config.toml
num_hidden_layers = 15
hidden_size = 256
num_attention_heads = 2
num_key_value_heads = 2
head_dim = 128
intermediate_size = 2048
vocab_size = 1024
hidden_act = "tanh_gelu"
norm = "layernorm"
norm_place = "pre"
norm_eps = 1e-06
positions = "rope"
rope_theta = 10000.0
rope_fraction = 1.0
qk_norm = true
attn_scale = 0.0967
bias = "all"
tie_word_embeddings = true
parallel_block = false
init = "normal"
init_std_qkv = 0.0382
init_std_o = 0.0474
init_std_up = 0.0546
init_std_down = 0.0546
optimizer = "adam_hyperball"
learning_rate = 0.00413
beta1 = 0.9
weight_decay = 0.0
lr_head = 0.0077
max_grad_norm = 1.0
warmup_steps = 259
schedule = "wsd"
decay_fraction = 1.0
decay_shape = "linear"
final_lr_fraction = 0.0
batch_tokens = 32768
max_seq_len = 512
doc_mask = false
train_tokens = 357100000
max_steps = 10898
dataset = "wikipedia_en"
Each number is 128 + 24 x the weight over its row's rms, rounded and kept within 0 to 255. Layers, rows and columns count from 0. Numbers have three digits each. The size before them is the row's rms in percent of the matrix's.

# down: layer 10 MLP down (transposed), 2048x256, rms 0.0547, rows 1063-1087, columns 128-255
# up: layer 10 MLP up, 2048x256, rms 0.0546, rows 1064-1087, columns 128-255
down1063 095:132140143171151135098118124140140090129120153112112136129103126103146083120164113117155127108092109091100131131143090163108167110137160140131103132135073142131144088121168109127144140133096132114074130109125170157129132142097112129123067115132157146138136166144184153123158115094131131102128141121137131117122128135121159148165108093099145175146050111127141148106148066172127127127119
up1064 102:125132117164126120088109083157106141125135125111110157105152084152080115161118112106143174133135137161113143118123123098132129125079147089114110138133133145111112103127143159135113112138106144117111097138132133106153138157133138084116088124134153128140137115105122154143111142183119146161157105107164114089166127134121127123114164101136132087093130111131155118113134150139165129125097
down1064 096:110127158161117111105115149129147138101132118069112100131130122160156124124129102148128130124146146139141123122081145130138105138136123173171163078138130152107125145142145139112121126148115152161094145149123106132107167091150114138115126176133101100162140161164177089122107138081111133116199144135148117132112121115134113146121118133129131176163162123121082148187150110169105184126120
up1065 101:148064119116160100128123129150130100147114063160142142098142103111090126223130142163150145155132133118120129127163137105146115127111114057072098133163143096141097166113147105115155166150112142120108091134132142156102126099126161124116126128113127120130127101140103101166113127154131112154129121154135131139171112123134107114150131106118124120123098109133093125114132134125131125165150
down1065 099:140095177139158108119114122150134139119121095126110137150159103127118140136147122145106104122096126133134124128117124124108169113096162151152094178184121149163131154162125180116109139116126110134082092113105131111140082160129129128140133075134101146158180153104138114101134125106089136145144103115129139140101141100159129071096116142123111118084140108124095130126147106088129147169161
up1066 100:105159132145142093120146104140179106162130109079166125097151199097118091118145160143105139108103130083140105131097146127118105132136137131115135123104152138075108068138086122136129099078122097114097122163123140132162145116075112102148116135099134158107120136135125131144144115097150179166140110099118128079177143111150115154182145152161120118117077130145155134135116172150186119141128
down1066 101:150122149182163106128125118099147099134115142114107173122105177134121129135131086133163128153167157132115122120127098121137118109143127083130142124113078101125168129136120115132117115146156157149122109124121139136160118129096127116096111119085095129108082131124173150096137101140169102142128101157167108149103122140095116151085102122142135174109145119135152177102173096115130180112131
up1067 097:133133136141127146169134147114127133099153133115144142136112163124088107129106117101100132127097153151178110081072149099133125106158088104150152089114134135130171116104128162107139127117152139114111144126147128153082110138135115108125154132096125154114130107139094124139134092110154151099178075146116168112147084139144161164111129152113121097118110161123155107141157104149110127111112
down1067 096:126110143157119138133153119110119109153120106070112186060172105132131163134135156120157142142097164139144146097098115123138143151112111147096109156143114141126105154100165099102157153100091147116125148074151097127129107103120151148125144162106114109148183136118122150080154100115124134168129125095150188119168120152083099140127116143111102114136129140135172131105142115148166124109156
up1068 093:119127125140150161124123118133137090133151139132180114103117122122148134104138120143155152136132126129153111110151104137142132126134064120117135124162113135119095146153108149153142168130112116127125085146134109096158127111111130122159121094130153088115142164134195080062082122119147139143062148125116130127204129093105135138162152110107107120102139120115121153148075083127140128095111
down1068 083:144072126150112102105167115120154117097154123105123151175116121126119141117105127109136116098164113156153135098124167109089098151104119144100128154145086166127128125124140088107128121152153132170113142124143113154096154169118138085162145124086070145131111091125095185132142166115139109138138113158146168087104147155095109105151112133146122134113141106118122138141173143073093125176132
up1069 105:150163167164113102134109147163136156106124087116102152153081139151129172138113146100179127120119104127167149163137115073163099146127105089095161138110161145078143108123162164146084124132106127128114111141134141136148151120151116129148143111155155123130173165135143178132124113182166141134097169096136146102147158096111113123103115149130143158091113120137136127121112153184121063131090
down1069 105:124145191101161152116088139153139135094133127090124120109159110135116119121134113123160103105067136142103127116125149196093131134121131086119130086134152121142157084086137153113169158083173124125145148144137153127082173128108139150141137114115080169172140159101134101167086135085126144102105134143168125109119086134103161106102174112143114122105127137142132082123142137141151171123137
up1070 102:129144095162167106086104098139114119143181108145126197150085127090156104100128147105115115162119104145157114113083105124136123126139101166130118091125126142129122119149175145082134109110085130146121115167150135093125136137098102108091135152120138157137137143082131075148066132135119114138103107136158112153157126139148128111170179128173132112108112154149104139140164106106148148126103
down1070 105:101099159121128137140108151135173153118151125138154153157143150161085146113157141122127094160109156111121131118086135116165132175154140147104124103129109044143120123130132168114146111101119182110107157106133117137140153108147159134089102108113122099135106131124098117122131135142123144081127107128112140140140139108123135134134137139130132135129107070122131138130136166073136137105100
up1071 097:129067120076135086141137117129158119103118146085160124147100128132109154109089164123113145138112087129099178071168132130120148095145162141094152168123106114100091141134143144110135099125131115164097122152144078141178092154100120129129099148144141139147125111127163122161113117140086137163131075121168112125115077138144093098127171130151112107138183106150106153170154193120148104151127
down1071 095:117155141159131133111152132101122125184153090101118187143095149108131108135114115141117154108160157144129143109109114135107148185132092119146137139116172167151140141153092155146132121142107152125134138103148140138129122095156128147155146140123066111151130125155142104073179142052116090119158139158129123111125117115180196160145150130150133131095102123112132129109108108128079137131162
up1072 104:112106114160156129139077140128113116180080115141129153068105129143134102112102097156156140113086123105149124123155166103147121148123068144114176119160119158094110166193162095151104100117111114139118136143138140118138102144160129131146142156120153115090124148107124128123110155172168117152108127152138113130128093115127156134080146109105120131145102129139135124120109114175146121135094
down1072 105:109129141155118067114145106173114111126132083165069137167152084187158099153127120107140153161118160130123122150149121106161095106145139109147117124127109133151099163134101142105099119129083127114108141105133166104123130122115109095107146103127139102126143115110090133122120118098141132105112157110100106106093156147132107130102111157142126132092099120086110140090132129097145138091106
up1073 104:136121070122096077128125089124130161145120157119127146106165137136116162104092183106121135167112116098139100118112136113125133176103131080140110099124138160140088148117147083101123116156105127112137128117140163100106129111156119057185118158152090134109112101133094102143161121156165161128151104124194095123176146104180122087104117152121128110107142098121123131103126150176130095122107
down1073 107:077152127179147092062101153110143084123101113118118148130091134111129144134089143122122115085170135127128129153188133091130147105153114109100171133129126165160126117144185167121118098159122069132108117140150129153119192106136099150089136132145139116136126154122110137100154154159125133097113133080086161104135091121133124158132127122082179161082142154112150094147107142145082133144170
up1074 105:118125110141120119151160146132105147131134145131157116137150152099085119120149181092122118100152149114142109094137096105094175124138111141147109148135153130086147089136102171103141128149157126136142139177122084126108149157141104090175117116118165144117144141092114134138164141127141125112133117115133159125194129106136150139141116136161124138162146100166121127095157144122143137108140
down1074 102:099141118103053096171150116148168129113105143122139111113125182129145127129125104108110127140113102099106148127108150113108105125101102140163145125106148098097141123096108064143144176141147123156126165161121130071128068119151167129104143158175123142112130146119114140119137082122141120122161122094118112149168088124135137153112129159104131130184142143163079173152128125123119076113122
up1075 100:136121124130165122075099116143118117153134108068199161105160106111144108160119132115168121116137170128132148150170126135132128088164123136119122172096141157110085111139149143072097149125173135144129091096176175127114131145129114166091137147139156139134135107111129072118101146118142107161087108182148140111132115142135125129153113114145114107079132120102125114126141101152142124169110
down1075 107:170131173135152162155204150080150152117118120082135093146142138125119144143100096120142123128085092120109087182148123157103098152103109086093147128161127139138172118131117126102144114089110108107112134131086096162189104117085128150133139099129152107130103155130129124131100148089183098094187091090103139104117162141130123124087151138124130100143108131128121135105125181119148167147148
up1076 107:142112158128178161137115129118145083116136120098126111140109099128122092104110128158152174107129127110146154120157142081121122130131137146084156133124118165119115080127162142071187116145100125153089151136113131168110107131115094149094089110121151108122142137164142082172121133101099118140163111144168162107139132142146111121084145141142137092118077115158135156160143119087144096093138
down1076 115:109142155132150157126121149098121124098095108163128119170142099152134125143121136093117134142141137116100075204115126156115128172085132162139132116101095112111124130146122197160142111132113143135165130110151142156137118112142150131108132117147104108113162113131169112138122151097104149086114136120110160136125145127122090098190091137111108105139115132085100145126154111125121118139095
up1077 100:153084112116149157134144109157163090152120099084158121101122101133121117113154147143159110119112153131103100119130154137108122115120127143152146182144157091096182116116136144115140130163178112134115153145132147139094088123176128140143126164122142126119136154140119134129158115112144134147116108152103146146125128080112057113101118136110132119149092148158094148114117129160165180154136
down1077 098:126111112132123166155127086163144078130147149142146164132110106084138108156118155093136125149137113115135157120149174096151156126146168138130141134144149134164174151141128087135132119123084148136104086098152116129118129094105157124152172165148100156133124126149140142125092117121142125097167101147107089117132150130113141151128100142120108134129128152097099111142115113118146114141151
up1078 094:153124124160179100162118131171117108152134120117138123089122098131118127141120154123124179153131093159141146100127145103083107054128126128127126153100115144071114143149143185133122158143102107117118129130186126094083104137091150151175139146104143098097178127122152125110093139139116128099107138111139131120118107117140174148143125103162095118133119173134117150144152128110116106110084
down1078 097:147133138148137127121122146111133139132136153117123144110129155122148151154096103147129140116118138125118135123149094127188111131127150139181121136135134123153164090133129132111092097095115132148149114156112099203143119098158090102132121080139184132105087148158069116108143107112117179145112134110114122168091120121100145111099113119108162128129122111158123106106130120152111122129109
up1079 109:144149126128130086126126131138076126121148108133148110067140152155143088118119135147125181185106116122168168131116153099171112106097147092102111131183140140098122174127153139114144121118104120142128134124140135101152149105097112121163148107112123076145150111119142120147150112169134122138123147110153119085111108142119091085137115095164081132090141138152169138152137139143103163137082
down1079 111:122098129108122122137140114160140130098147192150123135152163086148143170113114144149156124117149090125140057154079101156139132137134116100148157109119154087165089185115138133123139129133144147135132104145108110158104120104146126116150122111132123137120152155123105129113126131108115120179113130134137118123094099134113088128194147140139097162054109112123156109089100110109127082144136
up1080 104:132160117137139146085117155191132097141160144107123175145078120111120127122112117131119104158100140089144160109130112131113124149079113100133098101144159128105129131164115111105103127148119113092113080172166121116155136125149168094113109146111136112079179138127117159149111127142144126098140148108126128119147132124144101154100162147095147150095141158136065156096106106126161144130121
down1080 107:117090128108112137113144117150121095107120118144112147129129098087134122140181112154111139096148112105133156131113111120167157160116121110156112110076120139120169134128128133103118122141165156117143102147159140123126110155127080128142111121112151082139156135123103134090148152131160116148157133147113155101128120117153083130113135102110160187127148136153119129142121112114104136140181
up1081 095:150088123077128128080135112170155100128117156082120185167127061158118131092092161144112102110073159115147106147132128104160156128155158120132094120111122115126119103131182172101144122154103108153111137099078123137130088158127137094160164101126158108098140119072149126126151139102069136100103116144110146093141150112126155104154176142139129130093098124148097150133148174117112139116088
down1081 083:103157115160113114123117108099148118151140163159137091149080119121104131124159120115174149091122118138095123106104156120113114119148131156099153131119109113089144130141147116159136120101121115132131119156118115140159150147132134195122116156153136144115122121180127095135153160094143174100109117131165083104099122134137123186134118139178117109117100130151121141167110056137117113133176
up1082 093:100135116170126097141122078138128114145145094146100186139119177124103118075127134086141151090113145082145100152144152134073154127091137132130119091136100166128127122086128118161144124151129119187118093156084102140126111136100139111127146149089140107116164138137142109126122132059146125129165112136119145168171107125144129084143113152136114106103099106129158131126157123105152162162100
down1082 091:137111119098182151129126105168138119151117122088158131109112085117131117094128141117140081102077081182087131128117109131155095106147169135113108139109163138122130111151103138142132127141170096124130133131131170082152102127152129101126132190129111133122097144101130144140183118152143063123159112084173133125141142138115130127162131121106143130087106184116103097164094116122067152107130
up1083 098:132145106185133111126134147118124126138115123092125124149093146094113149120091168090130161150130122124139111163120130134084114120115103118149124112187130083139127120132101130109149158166129126132099124138131106091131135135140144142146141124092109127108098151090112104111148179135097135160100096149130077104114098113130151112169134171121171116131177226103111093108085139122079101127121
down1083 101:101134102114154110154108123127141110088088095133183151122128117140113127076150127157113149124148145160107138121143134083143082174143134143144112130118134124109109149099134132087103142139108162068134114146141097145112100107095130113087130175150122147115097132143161154139146164158138130113158116137123165100130121140116130153162154100121128069143124111139117175135131152111122091131111
up1084 103:161115156129152085139102172117080148116101137084140138134127102084089110145112122059125126102111140142122119118128104107088171128130156157110173152139123064100169115146144108121166131164158109141102155107123128154142159150151131123113172129104161135107085136139133101164122104139146122137158125135147147092140089150103108106144128159158105114128164163119140166156147087153155138128125
down1084 109:113083148136098110089138138116163123142117136124149144125144113129102136141118104110116149115092077126091110093121160118099122100088134147159151126114091118130106115177142162144153150149117152095140157120127109157145122114141151079106131188121151157117101116148155134095164123142125191107150168161135121119148159114113127153140124150100081101146142094152124104128199192145144105122147
up1085 093:136146119143128100155119112142103146107133118151148134122151157125109132128151138121095135159130125114128091094087095173111114148100093098143124107136112093120165136117115077064147153153149103129144089121124153151118124143139132119096124172109141116123158137142142069178121144122141160137126150155133142170121119117093168137132102141117132095140116177143103150146179135144124152112153
down1085 088:144127143096120165129156113118110135123158134136136118111142154132136123123169098147101130132114146148116108168183178130129130147094119153177119124131132147132073159137102109145119109122070117135118139140129152141155169073108156145157147108112135107120124105088095110101097135151152151160118141163114135066110148176148120135092156127130112087100147135143120112098143111126116130139096
up1086 095:186084109163127143149139128139119138133135131131114139169183114127104142148128148116138125121140113095115090099103120093075165118123120155122098106104155106076107133163180112141151126166194132121130095116136105141136126099130115140114116132100146103159105176119070159139163182122144084106140159142162107104180126106151146141103136141174119122106132140117156174101123128132119111143132
down1086 097:101133150120143139169134113136124104162148107166106105109088110144138155103135126139147173152080149144156151189148153142130083142090129124121173129146120140159136132123101121124146107123124121172118132164100164112108121112116138105114079156142131140114120115143153175114077161097107175152100159158093128131128150094096123149109168161127107114136119144146126166132100184141113117107123
up1087 108:128126122150119127121146120117142133145092110181143156104102133122127125100114206087164135163116129098144109110111146137156175102133112116124164056133103159106147102151131074088140128115176114148171122101097084145168145107088113113151112134104122117089136145142168118165143164108133137118156118102116133132143071125120140115124104130154130168135157173129143120148120133152147123146104
down1087 109:180101098112127153154164137089140119117150154132139123107123156107123144116198139162124082169126094159102109121137124128088154109153128191101158151123114080142107133133111148125149137121123114128099154153136112158137102164137133119104154170121116185140109111092135124131139140159140149175109164104133149104136124110140104148166098172120086132117110139111108098123146099129142130113105